config = dict(
    num_hidden_layers=15,
    hidden_size=320,
    num_attention_heads=10,
    num_key_value_heads=10,
    head_dim=32,
    intermediate_size=1280,
    vocab_size=8192,
    hidden_act='gelu',
    norm='layernorm',
    norm_place='post',
    norm_eps=1e-06,
    positions='learned',
    qk_norm=False,
    attn_scale=0.177,
    bias='all',
    tie_word_embeddings=True,
    parallel_block=False,
    init='normal',
    init_std_qkv=0.0195,
    init_std_o=0.0,
    init_std_up=0.0195,
    init_std_down=0.0,
    optimizer='soap_variant',
    learning_rate=0.00142,
    beta1=0.95,
    beta2=0.98,
    weight_decay=0.23,
    lr_head=0.00661,
    warmup_steps=200,
    schedule='wsd',
    decay_fraction=0.597,
    decay_shape='exp',
    final_lr_fraction=0.05,
    batch_tokens=131072,
    max_seq_len=256,
    doc_mask=True,
    train_tokens=906800000,
    max_steps=6919,
    dataset='wikipedia_en',
)
Each number is 128 + 24 x the weight over its row's rms, rounded and kept within 0 to 255. Layers, rows and columns count from 0. Numbers have three digits each. The size before them is the row's rms in percent of the matrix's.

# down: layer 4 MLP down (transposed), 1280x320, rms 0.0508, rows 1132-1169, columns 160-239
# up: layer 4 MLP up, 1280x320, rms 0.0552, rows 1133-1170, columns 160-239
down1132 101:105133126113131116096103122110123111187082149178109154161112141111138107137107151119145105130180070108139109115120136130112132143129136111099085133144169092116152147137110060131141121172140110109136146120122124149100155136167163084114133157
up1133 096:086090127118130140143127161109172116114131148121154131124098064134121096140151117155122138104110108147084111152145092151152148148158125098105106131157154135122124101088130133129084138118140134092136144109133167068070117104158110107134127176
down1133 100:121155088083116134125145112144158104153153104108121133110120187130185143136094137155058127116109170107161135153119164154135151127137170135106111164141097131116085191106155116095042139106115167139095145122132152158140122127117103127134138143
up1134 091:121114107130101138166185089139164112104103127129150109177131144122093183143134124100165096153146121127141083142117150105108138117063106185121120108150095118081163198123131130165154129144138134130141150152146136109133135138110118136128106147
down1134 095:117090156090153099175152166137133148163156169107151153103112149148120143093099139137115176142094163073167158106120113139154104143137110139144108144146101112120088131161134103129098132078129139108139116158177165148105159133140129116151114123
up1135 092:107107096138125147112100160133104142115105110158117138159114149028131072150133141159174122142105096137094129118092175130152144159148084116145153125157114069148105107135149127112104152133114117151132135132144149135103090118167126133119153135
down1135 098:148134127144143114123121174182089115137106099107138137118121125126114123111145128113128144142117116139100161100132100143078128135161122133107118135119144098151156102133143147133132136084132092160113155166166126114150115108125136175130187192
up1136 103:103121118160076155111130127141168117143110183104137163134094114095122124139132151151114101125157146185091118096154132148136144134132112108126113161136127116117089139108136128157127058100125124149104124103111098125139159100110114117119138115
down1136 104:169141137143118126116129137145093144149115118092142104117133143120112102141180136107101192096111134145132163130079094166116127139105149112103153153145178155110144093146119128096097119091113131149115129130127149029149106120131180106098090089
up1137 090:129104122095107174138134138113165153127142114122110077182120148145152120137091152105153145134125162144136115118103125161171115113078129154161100153115148103112127157096136153132173123146143141100162100129153123127136094164110133096151127176
down1137 093:113103128132141125116114139153128080105119100150136146154101121130140121124132133112115092098140137169118162141158129139143135139149124109125133124147116091176154154133136119140071115088099133141108116113102102120098125110114147151101108140
up1138 090:133127148168118139112109101129121129123138130074134132117106118127163123122113112140191114149115131118155120134089103142138148143133090137149113168126101156153118137151127186130134134147112118137089110158113119147087123116164125097173124102
down1138 098:149163116137082143144128160145122117124088080132135108124123124094108129121104157133118129119078070149090144123155117168122117105134125127159121086136149126138178092130131125135086168127163099160106119143119129131153121107127105139121127103
up1139 098:121116147117082083109103111123119122106146126154118151123133115118117114173108115149150118130125123136147145121129143131137097119113131147109168100121126148112183097126106132174104105121105124131110130107114164093142145101167092136140131097
down1139 097:133128125151126120105152145145145075129140167092104135181151126147108140132169144122162151141116150083112129133148142159168133114132147144143113130102124100132095127131119150120139101123124099115141163106121136147134147144091070124129144099
up1140 090:117170060149097153121098156141118134171196107145130142125070123141122162189093106098173126133141136111125119147127148116139099137113089158155153121123105123133164165116125157093152131152134117142126088107075122162130137097153143126124122128
down1140 100:136102137122127126120071109120128140158124146117141112116148135125138092120168132163084142129112138153100096119123096154102153085133131156140130148141111120126141090131113148113104146116130137162088140120129127102140120126113171140077119113
up1141 094:103132133110074074175148144100100115098109130100149149096138163069151132119135152137138138103098133173165154103126140174152102123187122141123139152167097127105128168103086138126160102146158122131138172136127129144146121090119107090138116133
down1141 098:125127138116143097143068137152099154133162144176096123151114127133121117124089147160089132134109119139119127150100139159100161145091139115109134100102170130125098096114152097154143128124107131093092110135155110136092159182162152121091122109
up1142 102:158164111146128113112148154101146136176140129077097117121124106130095146138120085140098141136145137147130110182104162087105136128120114122124142150099131110100109068133079111144170152146104104130119138128120142109161054129156114102117112124
down1142 102:138145107153121152126157109114147101132129133138111106144151152163136126083126185133133086131143143115153135118155130141163113126086160105145142117156127098129121150135127106117160103110120093104112160113103119167121115120139136119127128084
up1143 104:150130133123108124135123133160095123145133094129123129146146112181167147163149110172140126137123109132161145152127154126118132122065159144160173102155147156174147113107133135135143142107150108171144110156115141141103108138107059116126140113
down1143 100:160119161145138150133121135131129139129152096075112147137127150150115137124153128133135103111130083133135137155166153125126108111147171180141079128134137121113128133083119105140143145133168128168137112131133175098123160174133171105169144112
up1144 095:135104129131112113095134145116088173128142095160116152148123169154175131126114120144164148087110132122064154097116095197127103142110146087113105105178065146116119147093098128085153133119151121164090131105115093152106125140129134135163125085
down1144 100:141121161116149125137092131089145106159126137131114138112119100065085141131146184091106114139187147115089126118159115110125148099114151153135112155107094158068108138128115116189108112107122084146165142149098127157106149136127112171130119081
up1145 086:149117105109089125145097098130135098135123159099137105102129147137105099133121091132109189080145081145129125156141068131100086067162174096119142139125129125087112133143119165114104158164133148135123147127176140165172128157132127075129131159
down1145 090:157102140139093126165100175120138118113124111125124170124143086149136139142123150139106116085140142090146136144100139120108130151077144141109128138120186099184113102137166152093142085102133136120120166104135106124099059119149112146116118140
up1146 103:152127148122120127123137124111110155120132136156127118179102128099095141087130076140168060115124124129129143098155151080143142153143127157154121135183116125101111158117138138085101110103125086136123124100129136119120127104113105145107116128
down1146 099:131152161083151105126113114114151153111141148138152115067144125150106154116112112126122110150148116158174106143127115106100188165132109126136161136181129092149092111145124186145131165169122108138081134152123091125121102133100152098105128110
up1147 104:112114146146130137136155140127132124127109163143102133149108116147120143142085119131155110133118140123137110155147155105142115133138125131111110111162114100116151134167117099097181137142145117143167119143162166089153168094162126128089133123
down1147 098:148105149105119142087108072104134114147148097086096154109139089149118122162134166139110179117170156151122175101133150124144160132109148143111150117114161118176131169117142143109110153140146129122099117119130147159098158100144148156142108138
up1148 101:096144091137114137133147137107142122161120173098149161092140105109124093099105150158112093147168104086112127157098147114082151151178120109132134130162131119139114150142146125127117132122112122073123129112125140147160108102138138090124136108
down1148 108:081119150121107121121169076144154135177119116158107159129158174097111142149107163117080116117144150122140115119101140080098146118156123152085106136113163102137141126109107131163102135159086094114125123083142156141126140176115121120117154121
up1149 097:137116170093107120136113110139116115154114118089185145118144127131096132135123154151137143133138123140153118132132069124140111095138146134119108101136126124141110112141112138171116180146145082128149082114141144115147103141137111103141111135
down1149 103:113149135114133125118119115130175128162173106139139171107126088139122126146129148113158152114092146155145114104131153158132152144123145145108126128109150154130154157139103136141167098183132107118084140135158136114147175120133060129142146138
up1150 112:107146084093144118112135133141068143163147114109147140116133121121137097122136122108100117155167090139108132136140097160138155141132102134135074134111119123142091116094133158100129141122108114109105130164151099144119122103173154152139153138
down1150 105:078119127131178143072138109191122147109130152082104135122146162140127142061126159101159149128114112112129151175159138156099133125127174143124123128131136102163110193153123112160180165130119173139133105145165164122100127126135127117130127123
up1151 103:096157115083117155137145092128098115170103146102142150119172129125162137144156136141158131132085147106116160105126117149183129154148126137122126179133162108055122160149140136127123139114114123110170136128123171069149145133095128111168125153
down1151 097:148140078127145096144111140084138089123129069129104100150127092173162097135146127132163078125140148140115131155108123116135147121142132126146102100155111159170144118170128171133151153158166117117109156110102075124117153116144158147114153177
up1152 099:134120140121110129120127144108140103143169129143110093133167130113117156127166153134113139120111104084155109117146142112161122109091114113162118166140116169111118166141102122116127167112118109109117133092105122149136123128132147148160107104
down1152 095:140143103117121132117168125123114135133153157154100096104167129114118143126175065128148124114141110133133103144120149156114122153139106138097115124102138105133142102128143148180166146109109126098110178119114085074122134146151146103128131125
up1153 102:124097097101131187127157113119118104110142124121144197116149148113130079129107130119139063129121101088096119120103147166160149133161131150134156151140123132155147144179132135142151116155115154106139116145126114157142127111121146140145145105
down1153 101:122163099120091150105097158060112135117177105113111102159155109139098202151146098161142159113107092124120138094118134109110144142142121145135130119125097139130116189172129121118146118106110131093111094132138150114127140180128133105122114136
up1154 096:118135137114133144105097105098152112154133155116105164127139102123123099136131119130125152133112105126133114120090132169121132134154120143146138124070127108142127129129127154109088168148105162095155118121163148132125105123152182089114124106
down1154 099:121106121108154114125130107141146077167114114131165107145121138167113156147147149134161134159163127134119108101133153083102115151142146148169103132125140134096121089094112073115105115150137130168133153192098152076162160120138105142162117144
up1155 119:105090142085088120120174105127161125176127118122153146114102095092122102123126137115086099101156125127122122112095144100137116132143088095098121123092138154129158152161144145159165128080140097139169130117127139167130138140139124132137151113
down1155 114:118165150094113105182179121141125150090079134115123120140087132105059126141156172157127155148076106124126111135112145108100126091152112126114132153090140142103114149148137141115116140127130126100126176142099136164095106166103101169169136104
up1156 092:136115154117132139135108127128094153135148114159062144122103139148118128104088126138103074151158104142119174101114133116144127124117124159122119105129081125134137109118096135155093157127162126120143143150149155127144096131190124140142133147
down1156 097:132128127117133146112103101129149134098102158142157092116109102154148130117123141077142134126151127160128127163143152078120123101155122147107106164121142158079082137121064173113145103164098141131153133113123100148159131151097104117102154112
up1157 102:114105143146084093155168112097132121118126103134119094194178116140127121182134168157140129120135133112111107157136117160146127154108110108137143116148178117104136127128160150114170105151106104147121096116144124135125126146112134121161161108
down1157 096:129123161174166115149153117091151142145152130154183126124147088137147157096115147126118101128109086111149175110097152116087154140140147151076101099095143160107105123139126126128150138134157109139151158171136113138115084139132118115178103138
up1158 094:120149147145148139126107120159136099107153084166113113148157137143121090161090133142113118117115115135148132108137112150137104124115081120111149119122120134129144150108152148117161115147110115125125136112151140136121117167135141125149120134
down1158 101:144136114124165120123167074136158109105107147134107121122116128159127138125154134151135100116115170079106138149105149168106146103133102139147139184096063104134135108191147106105107141131120137130134125133144149125158109106124090169133133122
up1159 097:148126150096129151151171129174101109113125127111117134114141101117119128112122132152086093134144159162135127148120149152147119164148136089131094119149160147151158137189151136090127163137109106162154119126158123125140118141120111165092131128
down1159 101:093115149120152153112065115138092159131125145135134124095156149196116107132127141116140144116128133125099131195145195133082114136135107078092132088122131120130154110116169106117189165147145136176113131116090131118104154149134123081144124109
up1160 095:139152145134135131111092136144131098173166150130136098115113118148110164148139176122147120145095090163122123138143117106121119135138092104135186108159158136087141129100096095109039075098132133108105123104125102114132134137126139174120128156
down1160 096:128147095135094105118129118144225116148115098151098148135126129116125157095107144134121154158160135147134178105116164124112138112124093117136140090099112143133126127131133111122117155144144122155118054158173118105128167101156140143155121123
up1161 093:092132170133111144151129105109116153121155145102113067107167136165170098140104135138139129134081118127178145155068147128118107124136102122120172124137105089136143109120131185133139169135134130147106090132137106124087101106154139136123127102
down1161 100:192108100147127168123138156115161125168124111183163160140118114127124132084091134086121141133119089165084113090102159123111115148108147131097064170157120139144094126131085129073098105183135134095119116096163112113106120112157117131081116103
up1162 091:164145149111162131157112149041103133088142132136107180099114104114135095118080110128087102131126101130169134121074150190105093101132100139132135111119149116146077175131094119175146089147153072131127153161135146137115112163140154113124150126
down1162 096:104129138147137142158192153177140146168117141135135111137131144179135105107143162130112110113202121106111124120150099104137128180114157114134127160114141114102145109118174174150153124117134111132141126129167155150148127063148082154155113168
up1163 102:156129120135081128119144168120092114139087130181149129118118111129151111110112143105158162146157128117097111110157128137160114105082105109161109131111114148116132132092119143130091161155134172105088102133133134145105095142166094107116135119
down1163 100:158129120117112149141125069127143155121127090133145155140092109117125178114140174158175107135127200082124105149113151070123083122144065154084126108157096131141105137138176146130115153130109146115113131153130103119135120068127144183133134183
up1164 089:155184102115115140151104124099141099145124133118128151133166137074115118152083155120077162147132084129143130127133101117122134127109123135111186133141114109133143093105143123129123143131099092129126096119138123084136135159149117121128108131
down1164 095:137113110132113123120125164149109118128161151151111152088109180128147108105140146141141215114145137112100119133128152123107136148117115108103126132137153108094112108155119121132121124157128138153126123115112166158093133106127121139090124138
up1165 094:172098138108095124132116127114103108124116129112139093172114126151112116139153104152154113134154116158122144111124114089154123148112059148165130162156164173144133155090105135132143160106129119137134088134143103146117173079128131109122124100
down1165 099:148120108140136147147110154086135068089107126139101128095114137170113097101133117113158115078165119134150155132113116087108117107154085179144120156127126132130148132098131075149097117121134127149120112163097151158176153119110119147158131141
up1166 100:124180140161088120117148123202100111125122116161154160122129117129116095131108184158145146148130144108123109159125071141152136136178114129126205133178133144140117165193148124123117059172153108148124130133110118167078125102108167098142143090
down1166 103:089133130124094133157145143107105136097113110149141116129155126159108073101117124132133125136146110076124144145085150095128126086135137073126112165151103146135130112118105121115118165156143104177106149132164151138114155121161096125099150111
up1167 091:127150127125138119128121092116100106147118154209103171122098116107137175156131115114150122121178112164121110139148106095152125122153146134121130154108104121126126132119129119147109161109131120089124113118147084164124128150125114089140144141
down1167 095:122103166123079137118151163086131140120104166138135111129106167106146116114131112150099096111135172140106189116099138097154143133116171114124126177160132100124127106111125125105134127128112143153148166111122117123126124123103161067140128075
up1168 108:069120175099142106109139133100132168151122142157143111131140140099136086130130154139087120100141121134122089129154118145131111115110120161121115122099134128103119163107131148124148080143113107129148119164127159124126080153113112172139108125
down1168 099:093107136094117146107152107135150158123132177173119131162111133097101147106141111109130158138122126111097130131164145128096091101152107156169099138143092145123139126099161137140134094080131126099130131061135114146107114123117104107181133162
up1169 099:107082113113143164131121156166116123191129146159090123141116113122129098111111138169133075159118119130147131139126142156120127126144110122149144123145101115086125129101107119087140082135138108114099132127153116111119138125126117114126129128
down1169 097:106111154132148134173120119107139150125134106128105150157130131176144136115124142145154131116120102052121119120122141115115159110106145125152075160123124118117149155101159143139114156116119162095106101150119118135110119198104128052132105128
up1170 094:154124130139151158141100129121149091157124132134099102150125105120111146118158115143166103068130121099119117129115129144135105133094145132110205089174101101131129103123150149130141143161148119137089100129123108096147069133127125124120166169